config.yaml
hidden_act: "tanh_gelu"
norm: "layernorm"
parallel_block: true
init_std_qkv: 0.0625
init_std_o: 0.0
init_std_up: 0.0625
optimizer: "muon_variant"
lr_mult_o: 3.0
lr_head: 0.00822
decay_fraction: 0.251
final_lr_fraction: 0.0
batch_tokens: 16384
doc_mask: true
Each number is 128 + 32 x the weight over its row's rms, rounded and kept within 0 to 255. Layers, rows and columns count from 0. Numbers have three digits each. The size before them is the row's rms in percent of the matrix's.

# layer 4 attention query, 128x64, rms 0.157, rows 0-63, columns 0-63
039:103186157146131192125126138145170126147144124107118084167174091068078111082114109118111083130129078086132205036136151151158092159145131168173133134136164121134095150133128188119144133113114117
049:098199125146119136165224163138141123130130149128147131130132138143168149142136173089174114125137140120152146168114175144062130122114150126122185119091068111217166117111102148146155160169159075
054:103181126161115135169182133159176145126139159112114128132164125173152107115148128110185133103132130168183130151126194140120165119152176141166162136090147139241148179147132142136180171164151109
052:158114102135152058133172166145076176119149116170170207116145188195166168169138139117160131165130150123114069153077130133088122099098135133082108131159107109112173103119139112180135094139116113
054:140100093131169068134140152158097168111182146106145195087149127152172158113115150100197107161107184135144057131099127129088139087118111109093155157125112059163136086114126114196143164139137134
074:135088149127140123087070108106140150109113119185137118139156157124096146117072147160090123177104112138131149083153032123151109129123082102157086153134143151050159133136139157144128042069102145
040:086152120126124106159185151156172147113171129109139122170136139108131161109131119131173099126166182165158074206138149135140139126158146163127164103136168115191119159142106115134135238191109145
102:113108140159135156080089108088134154081103118161127096121130152157106164105042138109114127187117077124126154087161064131131129129132109126168104151115109168075163140118132145164146022078110126
088:195124128172120117106052070096067179083124109171124141152146155151148175102139134144155141112146111063115187106175175154145165082147129147173088145118168168151143109110098112154131132123154158
130:119111162191151155095146126102169129127109139146122098098147129191139147139030174091108121185149103132175171086132099104131123155138112141174092176120109187109179102141131167162151079123099095
107:131121107103104139035106106116093137093097155138142104073139133156114128193176122079144121114158117111090199174121143064082091138105113156160084111176080110122187088107136151150142114108141119
111:101125139134111114136119125155070192118216137144121108121155160099107148094158215133150083117094150182141118156148099146128099155140056135143141133147196060137078171115116136149160154145133133
094:120164129113127171164098094148129154155128095103109137107150091153111144182126091144077101119103076156102178069098182112160129087154119149196205108142115076119130125156045137139108171119144111
100:169175179088144160088184199151087105138108119100129147123129106045205129155171101119137125186097140159145152095099118148148092163162126109162123127116139100104123151163158122135125108171148191
108:119073119198132098125168169095124110097118117135076106136164112191130144174208115094086156142128130124099181078128152147128112148113163132105166172116067104147100146094171102177108124154079120
110:066152137134150113103151102082165113133109111164085186101113074147126100189083130191133133155139116149098112182115100119106142123133065124173118178059106117143147163077153134197120125092132136
105:095176139146125144124144175101148153189187068099107102119115120164150140168092145139159142160101130127073131119138199120133124188089104124091106086133160180072104063132166106130113159134074108
106:111176159107141113171140158105177094110130111158077106079130170129075113049108106108167145125168091124099140073146094124124165121146106188172079123092095115063139119159157117191125118167120124
105:105153105157195131106039089139099120093158154075127093110163119153155108122123116127190157110108184092151099119141116174135104105147091100116187102110138065173206095138132130160131132104138134
103:099092134124159117124145138125156093115176170153119148078119127031127124144169119114158113068101155176110116104118115178191134170090158128104122067096118139153128112122072173119125157089202147
102:168120113131072138141127157135168151143193132124148116067178076118109149075127113091113158157108113078129118131095149134080186162155107090117134179123171081123111161125064147136129122059185156
097:164046142162158114168149097172100171170167126130140132073143134105166046148122117091175121160113111122164137134138121065189180102118093121117158115097107114107106110148171116143174166128158094
099:116171082094099130105118146162125138120169119135165153096200055069119136158114174137070140105108116094154127108143062102153145090137066140165111079101088167160177100116146110153094113136134091
101:127138114188099164123151137158133126097159095132086138141132114175090162161061085110123156116169116122115073166188169115155114144189129189116080108099132078120068179142150128076094111153144109
112:066135139145124141181116100145176176090150088147117089137125114099203148058119136133148113187144100096129130139090106122148064132120143093147124118041123140191082100147128144086163099145109113
108:080113159193091156108165147159093133143115176095104176109115114163132132141157115094144122145201090085105127108112117160055147112127109132168144078114104176136114118200151103139056143100093097
104:148100114128079165143146202110073161095044102117108176110100180170144140136122156162190158096118081105116070131082133121190147167113079104098115152131109141133148089123108124148129097101146129
096:114149120105100122130100153135127179128087177089136100147068117085148099176182112140116156073105104105157183117207152146115137103170121120101079176091166109147127181073144108124122134084137073
112:132097172129096172095097109129135138130111124113067115149172174164127095128095148062075148141127074141107085173174171164095097087118119130133119110051131155124167137088090100138210134140136148
104:142077096149180112091153191140133096167083083135170185126141115188160202093137085102165115139155125131115148120177140127125078090145097158154157119148102142106169108060128132124146146072140105
106:091182118129160104095115116174076130154125111100081157106170115142161078107098124105098159063208195127111169139124172090152112102124156093159079119174139155133081101121102124112135163157167145
097:060123111199112121141113147166118115121118109122166117129139151139120134169180092176122114136120163139155094155111162076076168121197143108115120104119111183018157086100121152142164111147154151
067:167144134081145140102065121091111203167076166146106154128107146145097168150076104135135154144140093162097142192103086086150133160129152176097101126160119193088151094135146137161151136121104192
080:136148076129096140112182113174121082127190158100111130148147085080121090121116111160182140122099066163102113092073157166129172165140119120133174107133100092111107156120121108077106052079148094
064:115141111128163091103125133129131107109169117057086100141158073138131061092166102178137121194122137150117137133157159120121163104156176109219165140146155080108112160132190099118093093082113129
090:090140198118082180162114136125151101158052133176158101077142142118099157119106108069095155128170087112188125137193110138085119093106160114110104150104155093150120141146060126132162153158128105
084:097140167111062164133140120139139124151026151135123130131099127136115141169136089078102146087187075123170152154151151105048117107139149156099113150088147125144140141136064149133178171166163117
065:183094109148192090110154132089088172090188125133140115164148181130130155131104183177175117138081156108080138157079129115181109164143081115112141109142081166137144095120202138128114107099150129
079:146097095145155091138146162110117099120239098131140111133149124117150129104119155176167109166090162157114127091136075142210149157080111112158160093170120108130102130116187091135069091100108134
062:099152156112049138129148123112136074124085114087105066101112065161138096157125109105122149066154096134171119125117149073073145133108142110136180117108091118150087161099121106109141200171153076
120:145118104159174100118147162117123116112239112140140112123149109122162120128097162192171115162098166172120121098113095125209158168097114099168179113169110131131119134119209110136101088109120118
046:170156128160178119167160179166114156149146124138133180168130165092132137145182174201161163139111151108073098203116196183151136154155133115095146142126107127127108130126185125090166102129156130
069:099128068115157060132173114105056166191110119110098122160105174151099137098093127153078098132131165076137123131162123117121144138167165148149116147130068192156145082097180138124108166131153169
087:124148124097144135139082198131164030130173163098093149098107076057136125138103146117104111175080107207165119088141096119088099093167119095129121108117151122138161159124161109132122173136137115
086:140086093175151064176098135106143124139174181114179102120105156157091128121155161174135149143115205133105165204127107139170134153153150092075120137128156159121083133161135156117106109073182132
094:112133118139112098196109134165162084127153136099133131098107132116224125126128143081127075137153158135169122124161120136161107111171132118120089128083152114163107048176046105060129143138087132
083:155181159170110150164096145126128083134151084194104118101106152067123130108116162137128116165180157119162137134127081157137125175067191148170152090093125163162091142129101110147129166114186188
082:112178179136081159126093185108115100129139117082126107074117102125162088131109159064113161130144118120139192089183150104116151073173174108110108114113146109130145135136080109118151177125140035
078:138137107099218144129114106127174163166188114139121128127129140174167110113093188118105163165090184144093070141085092149133114108115176133160078122181117141138078136118162088068160130114108115
078:114143090084139168146134116154156149148180138129157155113167113092129060070107102120124089222157131114186130148070103128123132161150173125141149142163166091112193166107157117103147066117108126
083:155128127167105092118100146167124130144159079199149139105178164179146163131117084058103139100166149113167089149172143095135144133070143165113089081111110089145165139115080138139172175150078155
074:118142161109140119119088041070126120141108131088116120132112147203119093185103116105161122138097099056088140120159127110113140095128129132106142114106125136183161155145146214143155100062128185
083:104144130102176047058133113163143134140123141115135113108133108148130151112088111070117083131164127090066197069118092096116065179139137119141119139161153104143143115157162108184114172137078149
083:142177106162130104137061054134122134146163089066135109158152154120090132075126159131085153142049129159117174091088125167150161148165157149207136102123170119092109152144131131134135139167090123
072:111099168132097138137089140111157089134102164156138106122110106113132140130170132133157159170140173154139173149165171084071104161068109075139103175163209129149153116141080176126115175198132093
088:139157121052113105159122136192171132134171086139157068122192105056118098161184118140178154113061146115139107131128136137119148119108130143094137153132149103179110112191170097119093143136138075
093:109135159131047118132133123195149094101125123128147041127121096105155122166124117104078133111167116153139095117155037108045151162164142116130140088129120119122162116109093183136130158101078132
076:113049120072127126132130118143168110107188121132063117118146108140139089091148140147084124100147103156107080073161093080141087106090090067145102131073131057103153152156098147156114107084130143
092:160118112147169120130094159119121154117150143110139124089148124143089104084122173138183137129102098148095101151064100084156217117141138182161135164172104142129129059181169151142124093061171153
092:117082175152125082200101141139105181148142186134100161140102183122127172123081135141163134165152131114117142106064145170151190175097118071098138099147110165103129155136126062149133131138072125
072:119144167048100104119132140119103165118125106128168144125139108100177138133152193146114086130117164103170085154151058176106154062125160103106182100173077096131184107090109132151159168146139145
099:063220131118122167085133074172167130143156113173123120106109083155135051149113141067137143150106100175128091145081119139119157146166182125152119090103127148122162107163170140123133096120077135
086:105126126102109130064113140154174093120149133144137104100180142093101110147164076147096152089103119076191147111147141113094167094128168168126073140143133096091106193123123106085057082083175119
097:113142179135057093093148084081124214143119142120133128146174085114133130130111103091103122123144114115150156193146115101168133086144130074103183125149108094174096162149123135046122167123160165
# layer 4 attention key, 128x64, rms 0.157, rows 0-63, columns 0-63
043:126080080124145100149149104099147124107150165161123169103159147216154145134167164154185131176112141208113059208125128092118141109108130152133173107170142123128138122154135096181143107115152101
042:124088104099150094094079040125118139156118122110118138150098126138138152157085102156121133139158120150120094110124087094171154170158095176117098119125180196040144089136138159089109159087097177
057:155117133161172104136197134123124136169119153119127100152113109142131157121128146106083113118185160087137149120170193106159078151171122163117085127130167174135137057156154173084119206169082161
046:145180128117114172131102112129134093108179114139124100095130072043121104099153132133125132019160124131164185098103100139132107109128141088124141111115121073188109171116085104112132193127132094
074:134178125088098187108074132167119122134136093147103178119148127095084092156178082136132115130116148153096143120090108162110171130092155120141167127145086103069103215115135083145131040110148134
060:094127142124141171092169171145112118139131141114084188131143145164142107138112104157166091194126112130089099137096156162125199101096131155162108137156124108092126178159141127166153009096135098
077:121107131070145141104095126144066112187147141094113201158105083093127086136146085189130068101081141126087077088087183151166181101110133130162140120160117134111079096126125128093104104130133115
085:074126114123078128093157181145154079155151120154105157132156124179151060147081087124131115158101111129139119108109083155147176100100141113153116148176089101087141178111150110147120024085100132
128:109099162107144131071105105087054135161111123112160150132115084071136131170156116149149060156120145160142135068148150146160207139130193118185124120154181135099087150147105088139096119156159132
057:108078189161149130100113108067089181155118129096134116092117150159122160148105167115167103123145128134170111126146162181178165112130176087170102145130128116158096084152071116106180096178102062
090:121207189164094126093169148124142102101145167126080124109107115120148192135129029098103114146156127113132183174153103092157150124094130132156134136182113123089176085134111116079123113107126082
103:119122133087122067153063125141102122073155092146118074100122091113078165127169159082134099137110136136184115140142116176138130117101077085177131170094147128196140123111184178108170117138178148
090:127104107053073132182110140153106135176133158113062164175111179147103145161134120116135105148116173122093138132112194076160156088163154118153161109065143090121105095138097157085075149142151118
094:100118131124111084063087178081083078115123157132167108153174106020181127154131106134141084123122167161094117122089108141179167137109138179153151164145166108107122141109174131120110134138128167
096:114086091148084106050176179130177083145084074160129117140071132102124167165126112146125204156151169078093148121124109148118145096138140108154071081155118107136140145136165160152133170147091132
095:067111136169149163130098157160232140118066125133151172164153122176121135107121157055155117125122139163128160144117072091129163139115079124151114168095091155096143134109146105093081177134121159
088:171122110100152080086129181146119115121096146146151125094103083206148148118123095147120066114052130108106178193138145161139118169126153144145105059096160181096117152163134117109153177154126106
093:123140078068181149129170097157125153092092121110117131096141173165111170083182135124100152137224127125048113127127119154114153165141129142107134166087144127111170089145182130113167175123164101
090:106150062138124128184085161105145156075151137126126091134150102114124126189090157094131130153115161094136101099122079131150078146132128115115113110130127105120177154164016112115191140128191084
096:110134146081144120054147103172152090107145140171157095155124097109141130110204190133154097123143138136175152128111123121190125095124157088076119115122171117096119142089079128177068133109183076
096:086147096088144132116112135155126103099150153170114105106205194126163127098113125155153162179127061117143159135094087101070156157142106122127117141083122102195102164075082187093136103091124137
091:076117136123159166170140090167097079183134111157068112148149124086200136127158154115116065088049100085117121127145141103131177097102145117111086134164144120131132178168135124145175184114112128
095:109120088078091151134086137129146125154150144180202204132184199097131180122154123120115128063113108117165127115105112144180076192150125116129099138115087077135113129157153121148139131072149128
094:178161110158132096142108156156144110147096135102117101129134144146107195163130117114146050155194089177077125115117166094119091138142125127097045099098071127166134165130168169145077103126168143
096:128119166140105114179109078152158144148111169113151118152132067098117151065111181148170214116118099124096122187083108123121073119109162145184119131090180119159158108092151146138186099096145128
094:083145161088124041091116151133104109187107113119088144166132125166097117146172116081192168130152093103091098081116142101141076148155128166148122161168065188115096147156112110103143142121097105
093:110133170152100135144170192204130129120073101158118134080144187154106124186107168101122139080173069138108150073095134119188142103134149137094178131123169143125102133094131092142171092095107132
090:101164138119118129130156106139186133051090173111159143162141129131143106146152114126138106158141128120165151043122187120106132092133091147168074072135154112122075114123149108086192159047143140
103:095147112159095112157090114121185131142120142108097137144144149161161125114065137086094170179143069125120132175115220166123145097093085134110155149075118160103096146163159152180159137179156091
096:110112160109189126188163180049069111153103137198128111124163081135153152106105128057114173106170151136157126142135132123151121105162116127106112075191113143101137113110153153136105114118065097
098:095123121124167107175136134171099138124128126035105149120142145142131101176161111129087137086147066081152137165087116169129116106113164137118071077195160098123104079133097174101090146171165150
087:091119105150100123137164128132047088113147156112137106108172108162090138120096090136144171176092119208153142100128153144192111076109156125110076190107082134093153122125111095122111190130079147
080:122149170097118111088114066138134168111180120129087122128111133170130164080087082134133186082126104199097089144103111132163174130124082156109140100140145071154124200088150092155134164177101131
069:176105144116149161093107166177164121151071171136131136181139093082071119131077151130164096206161136090128143163095196176122128148113159135111108159180131115138120110121137119063152160122165101
075:146123129142158067149209083147125104110202159103144079103131122146170148182111132082143178140102152131139150113161126121197119191087119102176122151067088097157104138143141165145146145124097128
110:162113129069124106155105133137147101098159094134125163115120153175149186170176113178076144082119083169065097133117024103135123091129106141101122102142108121104117167136128122186100149155113178
074:138107207114111131097091058099074117088110101108162138098078112145126183176117166123112146145168130124104120134115056094096117165145065139083108096141084127102149127129073167139150153119102176
119:109169075145130155103157128151116184174107154115109125179162148100101073093076102118165110131096146122176139126120226147168162134105158152141131176146163123157124102133160112088127071108178081
058:121077110111144163154084168133194132115064156176114166081118153119125122160176132126101143123084059168116126101198092125114128080138137120157116137168160120154111181148135091114084087074104099
122:120080163138115095122074146107160066122130117112154147063085153161133168149120154139105191123152112115085134158139049096073057127150093097101108080105119139112150157099134145153127180082094137
057:165129152109116131160080118103099128129189106141152147124076151114143124152149111155138165112152092168053132172135072115192188119096146094109140055185114121131114159115082051160128153144116144
180:118106128113108142166103114116174117098113108112164141090068132159132166112149159123101206084165082119084113184099059093086096107144069135107131086085095150179111168084127134130168167126122146
080:139188188084125084131126093153117102171182084145142123143144097172085132166147136164086184141163169091161136097099085139121198082100161154060139140119129089118088139143141095166115135132111112
079:113143119188155176121100142128088122126143120082119129093099068105155165090124161166126122096111091101111127126154201079105159127150054150138121116082149148173099092127117146198151199180127119
088:110052128130141180202084100141172141136145106148201109136155144186145142120174091133130144131124161148145089104032165113110102156095093118119111121119152125142158143104148103070137070138143112
080:130119060133155144171159174145128075111172104145200105120095111128103123113162170136166125141134074112145184118141140100128173088129079137187130128119123064088102089126083093138171120174179101
079:128104108178117096136157066112134142088104151125125155155203130143105112116204098113150155132115097140134038163216148156149140122105131138137146052134110094164128119153085163098103133121135161
077:114121143128195137147140185106105142129135111094132113162076193135149086100172110100153093101104138164116120065149167094134123104068186160139104098164098131108153079121060073179107127097148125
079:131052092154218112164112137153173180131140126166121129177122154120093149081090119114131110161129112075138093169136161136115095112137174151119101187086164147179139094122136091098170147106090095
081:138119183162127162171096135106205059134124120082093101133137152129143122080148121170087187104172109161155168106160155145185113151126119097134151088091172131087159121135098169066123128106098162
088:109109099126119106156166156126125120120229163150098119114153181164152112122130218102132084151055089140125166115152144166161113068076155179129137118117121108144103134172152118106077099140138122
075:137143068128124120078129109113091198190109184142100164119141102129107160110137178161122107142135197130153148095086162129145107149100133150123118129166144149191128130114086144091130172105228160
082:136169150091203079125105132137171154082138105128119135110191157086126162133180135148164155138098116101135149080091114100134107115087139197120095146080104100145123135175181185141078150077107113
082:164127171078084176149120157184125156084119134131103109197192106125133113109158122122127152134125106109101071122097156170090084152148163184128138148104107046114153105057096116157127135166120148
079:125096129062144120117087086150145106145186103110086122098120088112147155180126067131158109175136201151128146102119175121180141157058131111113165076098109133100067115136116164153117162145080149
093:147094086138110131206069171143121162130092173108147115142071153137146165103121132140141151169069127105143076170156148144104144165108115138122142201089112148088089107141108171157115068080149089
080:159044140166166119120136153088125162119133117107216069136133153083136113125177149179140120128118098120117187131164132132151121172088092128155164099099158152153157126146155185118101139063076120
090:154071160169098139143113069104142134143078177127131076100133124157203104115106180156141129096092122092147094139131124154155125116128083132177117181140125168118157086139098144049168099162126071
087:145148102116155156146144082164155113168105117176106101161172119137073113108082135146148159142151078102114154111100102158097142214118128136176133157122115191069083135136153131140141102120216178
089:087130129049099142106110088144156170132125122088178165090162123139097132134137101061169120092094080142067138094104087196103195145135151135064149095140122114143172151117102084147138131122124147
091:150162103124141128161090142137089120124200137111109139140081103139154140103093171167131083123135187145184108092100064140116205132103151117141193115094103120066119181105108130108178118096137175
082:077116088161112106139122215132115115157105155163097188136078139132155088089207111170143149129212125115106124185124130158092138122105126125123140063100122133157163090142172085126116123114158136
077:114041143159165138120092139078082076100104136154140107128059139129157128146135036081087143138149104162128113110170112097083096114137183143123131156151148175107148135136100131091089188123131141
082:119063128101094128137113119126142104153164119169155127175122110094142074140170081157085067109141163173093125164100092123158109144131093186142080160126178139148142180132060158119111102055121109
# layer 4 attention value, 128x64, rms 0.21, rows 0-42, columns 0-63
102:102105075129139091118170088096168112149110164099100094108169126096119122094172057115155139107107113154123183114153118083191118121195099092117157094132157147144130126121133082123165065198158161
097:112055085155147155150154120129143037138104119059154171154073091131165139163125151112166126138128118181144103145113112111125161147126096134101157121126099154155129073126083170101207119135134072
106:072137115147148159132120128124134111101122150131206084136107177113110119151146137122131143135099056153087144182162177150157105106128101051181172099170139120199150128154132077100082111139082118
094:079156138077093099175139123135132139120018129109139084085106134104164147136112136193121105106134179104161115145059128135110118177091163079118163147166058146120136101110085123142131139159120123
108:079094117143128153127201139120118142083159195131112168090117112087109170138127168149157090091139134108117167125114191131117077102110096138116161149098100136088128177166099155105119032138135183
099:143139090175138182114133116189077165063090086155109134170165139113092116124185128073126114170143135108134147184144157094117086173149136150208141087124121160109092107143120149193145139117113146
099:134118127117145109130097137144164137080121141077129131117121162122131110115100070101151143072117138115096148075146124143119147121142161122160126154117096223105148115149138228198100101035104119
099:117124196103100208095155143124093108134128138089142112204205161105067152133055119154150117067158130114142160138134102140077122111121109121115146073109138175135146154146120111108169152143170139
103:118096135127137164139123082122116127133158123131102087098143174172159111194129103151113131109114154161104106088074060125108057106192078095161085142130180171043110123136148124129102106113139087
099:085091121140177130128075164137110112111108116133114105125116138148082117043140117196072128151086133167126126100168103100154085080120123162135146109169144083065103162190140163105090122082162103
099:097116154081156098176158078194152111140150131120226127120131108137117170137097067128090121183112160064115091135110155082140135133162132156121163121159123141191145145109133119155086149162177153
103:189127175126209127170160129103119067116132154101166118083089171109073112131122142031153125156089103115135183093116108115108126106143151110099134144108111066096100113173128112149160129171127135
113:131100097089100149142116175132149184131168114112112065138053121107180120106142111117120098120160093126195118143060148146112110113193164172148134134147123142131197151115153094087093198114109120
102:121156126136184128113138092172120125142125155187128130162131094113119148148122045119132093073143110084155038086126104193124110106115108121145128131054134079106129119096089147100163143160061123
111:144047150103078163205106167137171145157140161163125120096090132082132153120165088159120095188149099134115106108142094153154094169101094149121120142133143175137104105090057114169103179149139112
098:139149141153124175147144138100105109091127126152134101200101141168106087076111169169125080119140124066077138120116169179184115138150094160159125182130089123143106132052158169097106153154157075
105:147131106157130119113165185150113152163166100133153056171157069155148153148114146153141115082146119108098168160165124162098139085117106101167173191108065080120054098125126105138138154087157100
097:109128118154179120111120111174136127141120139101106092077087154108089211105065134106184169082095144120158098145155174108113127192102081154147126094135157101164103109112131084189112189130132107
093:129115122190102104139137113098116103111098080165097215145162108144102163099123095115160084118125133119110153111054175138051108088149145100102138170155175118157123098152099062125123120103156079
093:063114127136094177113079094087136119107188086124179083100104132162107102094145079071140107092175157107111128164121128099163137111108154162109096101152157132177081180117079121106164146126076152
097:072118150135191144120138163057143127106150137101093130152105138121102145153129077114099106190091144156093109163116089134127082136153207083068159112099115141197082140098166116165147152097141139
105:088152184122069094159121099138126173083106069126153136163133124116144126168125109149138102159113081154119195116169103138116113150174125134045123146143172071110159142152139197144107147153076085
109:169134088096118160086097099123158129125138143109117125120195122133116165134149153092127144145093108090114067078168180123130079148147182099096142153206178135072115115097148169053114135143102164
091:153159157169106093118100147131147133077170094152123125156137076091108125081132173142072123102109090184089107099091146130130203155200145080155086098142109154093114093156077158098168148132139135
107:116104122111078093146118155166115093058128199128106161109065119145185150119106165109137121109143155123102062136161098132104129095189152102111136120168092118191101134108126106182112183189138114
101:082158151103078169134130126114143099171102084115104096102099117168188124102122141111124137142111123110119144151178125207136111156228127172126123130136137107118157095142087145141119116085166224
096:153189064118153142116162058132113166136090110100127145125125157115141179118150140061102146088066152189128140094094091171108117100120141202159129154152161176161077174136103141125131109142131113
099:097105134181138108145106096094143122115134093213114100110137164125121164162105149164159160121099086116148137131173115156087133086133194198117139110098063123101126067117163092066119099136181120
109:170165124117116096138204179057124136090124083127167161130168149127124115116174154151154112120095134074127052212191143087113138067128123134138092151085142114157129120111106131155114130154143117
104:159105192079165177082107152137132165122107087153098138077105079098143103152052095163124182111137109155114129163151183123168074096148116099157110187133099100093135136144117119082150155131163108
099:129163078132157169111068122110101107137121174115107156128069085102045186138089144170105133152127083081151159147149085099149162100203112106142127140146132177085107135121145110167162094139124164
102:129151142179076132109148122097104180152114104130119140079182134081114114098081131143178099194112107111135139118120068174203138107140107083137176087132090129122098162139164161071127183098151115
069:109116136132217173117109160118109122155138117117160124130103120144178181133099089228166179074146136105149103159148153144155146079118078125115150135098090162144132128141178128102149107152187081
070:166086119111186197128102165199141188136174112160138086161124143111146132159172141129130154144141058159127126105174122129141066121079101190189115126146145145071105090139138109138139143135116103
070:108123092153115141074185109115114148147167131158100139136184133167144145134105095127169171137124134200084056151121083111141088104091083069139152087117169084164077123139148084092144124138179128
085:164149157132128093171114144142063169133120095209179120156090178139159085133147131150114101192158103140150124188120087144105141111068139136179123118091038088126139143118108119150147155135112124
069:123093124161179162116094174164132131131122129130088117133160165117127118130187107140097179134104136129131093174187159129077114197107127129195117059090163149127144068163090085152085099098123158
066:072179098094120094169166124144136173125133041163144148155083156130189136102083131131117124166070157151048114110124099153075104133170145129134112148153124128091107106092118145142116114068167107
073:133151125088161121148204192127111169195149151064207105109111145085115110148153175119101094143076141149135110179110082080113150107117094121146120163107102116139123166103133105157161087153116088
071:177148134165125130112134112112058143178090077078135101186065180160144135144143124065141175116099139123167147160158093173111154156137109147073124105059142079103140132146147135085138163125152145
068:112150146139152144118116154173169148222191169173119152090133148117141103138127125102113147170175194116172115083138128105104118135121140135139086098102198128076181161102158100081163124171140132
076:135118203128078154138096094080148056086139090140090141108114110104128101055156117140111137105081128148089144098048165142122162149177096085125104092161135124138187156118099089136137126155154141
081:108109103110161152121125153158096148128087114102105101113049113108151105072140040113109170161107076144119089185165146063172115146117074110151131083091142140167136155140085127182138117120143152
# layer 4 attention output (transposed), 128x64, rms 0.367, rows 0-42, columns 0-63
098:083105148202137123113135104111200053171159148151082082139152143139150109072084126075112112091142102135183160123142112102160116108158163130113143115168106088134159156170165067119112118133095162
099:144104133152104101086183120150107170118138077130132103172125112165133076113075124106134074125075165152166144102117108141162094148146162199160141185079158132142126093140098154102082075193137093
103:114175145123109119133110045130134151096138154129192125128076138103103079123156138106073111111147090126133165117132160104175113156152157111194172083213092167105131104130171073147131096159105126
099:114125116068134118124173126176104081158125119091066119111089129188117123144130063164152156136095174130135116144164132059163136158123134094137238130118124163156146126112116146073159132163090113
110:101132167139066133121116144158108119132171155108059123091107144078136141105119145143128129073124144086158155151122184149147081111105120143137135225143097141120112088173185156125125049117112188
097:100091111148104171102128104104095130188125157146144147144139106096091161140172134153091148128155161170132138118128159124114000136131118082155074049108144148166113141126112122175112114158134175
096:077161130098164147104114136164139102134140187130124113121199127115095104159174162097129112127085174124134150065115103128165085135136144152129121143113106088177141064158059157154179135048147098
107:144153125143095183110135158167101090161171045089168124158150154103082122156089076131125148145114089147061083108130146159136083138112121124087160164193081114146166156176142139149090106111153132
101:052168134171152152179119099161137155122129118119072149163147129110138146145152127108120131133107109086113120129053072169131073102153124124145153131182174083084084119132129102080184194140167107
104:123149171107179097156105131128169138118105132095090146165105114125087129136186112134041140125160118172134165174072089185115123139137150115122099120164061111138125108136124178076054121129112185
103:116107134117180084107111139123139138116145175124145095093129122180083202086086105149127126191118057112083151121128155110136111158187129152192150205104118111147110163076108108119145140100078140
101:187159191168150126130115103101154143147147163098129120056085149086105054156117091127128134166156133135123142130173096144074102113119140150135129165038121074143145124167162084147142118179114108
113:107143079030097181155152192139089171128119133138091117122098115118180100071126092113088138145095136137087148134143127136081177162164104179171131084156128151154147141137134099093163161094110157
095:140079094164121140130128093135105095142127144141089117182118142097151158164096062086142157103158141092059125092144146161157159158108108188143103164079074173039148151138125144153163169132119133
114:082077144061107101105162146093128150175096119142086107120101119217124108108093162094164155164115053138127146160136131185143148098113082133147175117137112169105121087117123142176161155167162105
106:154107097143121156183112048137134196133076118085124129114115115159090122065118112148115096084135181129065125121159179177101116114149119126097117142219115135147156100117111159152102179148107148
109:131163166108109173138126079150130153141152092177156116136139098171114128140110095138164127080122205161120166127156161123098131076189089093137095088095063131098096130111203163104143116071114104
098:118101103080180136135117150124112106168159181123134144141058091147114134197048132120134117172161166137110070163142120135124107129156211129153143119145151092080161119094123113173079081117136099
100:115128100128107115115118113163124138103128151130154189120146125108073063129058072125133124119117155166208177151043156178126116149129103115086140159097168175105133154152118083136143184113089137
100:153133159150093143139149184083208183111163154121116124128135077087137124103104130155151128174139129123086151124115085072186100089114099147154113093174113155089151183129051106153106082118139105
099:180137164155196151102150136055126171134114196098113109160147055177155079142100122121120122173082086094116136115127166143096110159115125093107130107168118181118087135190127089101110127120099134
099:171125136103079069162096127133125137079142105155072089171132143128091140200116134139093125220113103094183103142149124111178118140125090102108078119146117129172135113164131134123156204130078141
098:145165107121056099101093109067138116112134179128101126152215105111105163102143109091131129165147161144077085196104132146133153150099185160145141127142147109100126130070175112089176088137158145
098:076131110157118147159153120185120127093131140138126152139195164152165110089128135140105122167094144144091129203094135132087152149099173108135095098060065144126109100162101109189091141162096058
111:110172119106063076107138185141147128116078185062110138159094108212121157117087182127163143125112132108109126066144085127113139132194170103144140144096124160126122140124147092159120159154098085
099:091111150108121109097117139167186161118150154162087082094136117093121114099150122114116131157106136155151024115191128170153173153176106084139134079128172129090103141157141178123050129129147149
099:153139058153151068122126097057099108136135142112108148093159188096191165156133129147114184170125153186150152116117108161115086148183111155072146103158130099084114136150091128112136081135083112
093:134160121172143132097114095136137156100127127122137143125067137100124191115092084173148109128064141175166110155171119161173169097107144103132106113092069162135140092120142082096111144096213198
111:097126115104135133125189098078140129147108116073201129144156125054114137086109169129152167120141158126099112168150166090196143077147121147111087147069157119108137118155180131118128195116069120
099:162143136090144180166125128142091148119114124110078147128185131082128132171073130098095107086098123128081188155138115124139186132129121066167166104098171062116144101088159164136074132159140186
108:095117165110099139093091072097090111169162151103141155137168132121169087123151143161115125139137111118147119121155110129113123146151148072151112228129062125099146158141079102086070148168211130
103:172116162092203145140190119144089115143105104145098160113160122119129118064135110128127136147139106120163089117124090143160103150132126087077041135188057133121135130077187138173157118160112156
058:113122121164158138084111061148135105151132147115145091142101090154164117106104099145151099129034172138109111072132165145178087129098168164155131142103170152074106163146124110106123139147227108
059:098117140162105128095135131119090074176096143145115099129073090132141178074166138107109167130148122170146135119145068173104080173103099083150169083180165160083164087180157099153116112152141100
076:198123162197124168072156108170042114132158114120112137112139069073128101136140132186105144104068104116132123183119067132145095116114148105141145111187159124098151115170113130145123123137156091
067:101079136123138127127154180120119199152130125150140113191140153121147129149092144065080117119161151101132077141106050083141125073081109074139182138109147106139174085130158119144153151200132123
059:187145098086185113083106150145101090141128119220075154142075131143143106071157094106109144125110168156132107139134154105124186156128108131105155029148129182117143145141166117144112126117095130
072:134086114132186107159164134158086147097171104130147089106147065133167096124102164139146116077113090166139197135152053154109060148149177119144121092107163173122116092078152177132119107141107138
075:147138163130143109117195083123146159150146164090158097081125139062173109114155117121107093088202086143100107162139116117091141123144134109105162134192130207138154075113155066128123116114159079
068:141161097078122103132060176107183172114106105115147146158086162119145100139107104112063106125101127067153112173116084174097116143111140129166146099116144101105103157114161146104201129164211134
060:164169166154184098090149097120102114184165092143037096142104120110120068127170085162105134099124123098114113126165111175064114178111126157139156160180131084153152091130140141146083114155144125
065:159075156112139107100132158124115090079107104116147119091131107168117131083119131098158139126106122129120162130102204206106189082162089115082090089100183127161104127104143156137149157171089199
072:105144127138161130048111173115139098173110070138112170122117146088186076165172111048104091120132138159125112148117146130187145077159106115121143108153126170122114102120175105157058129164164154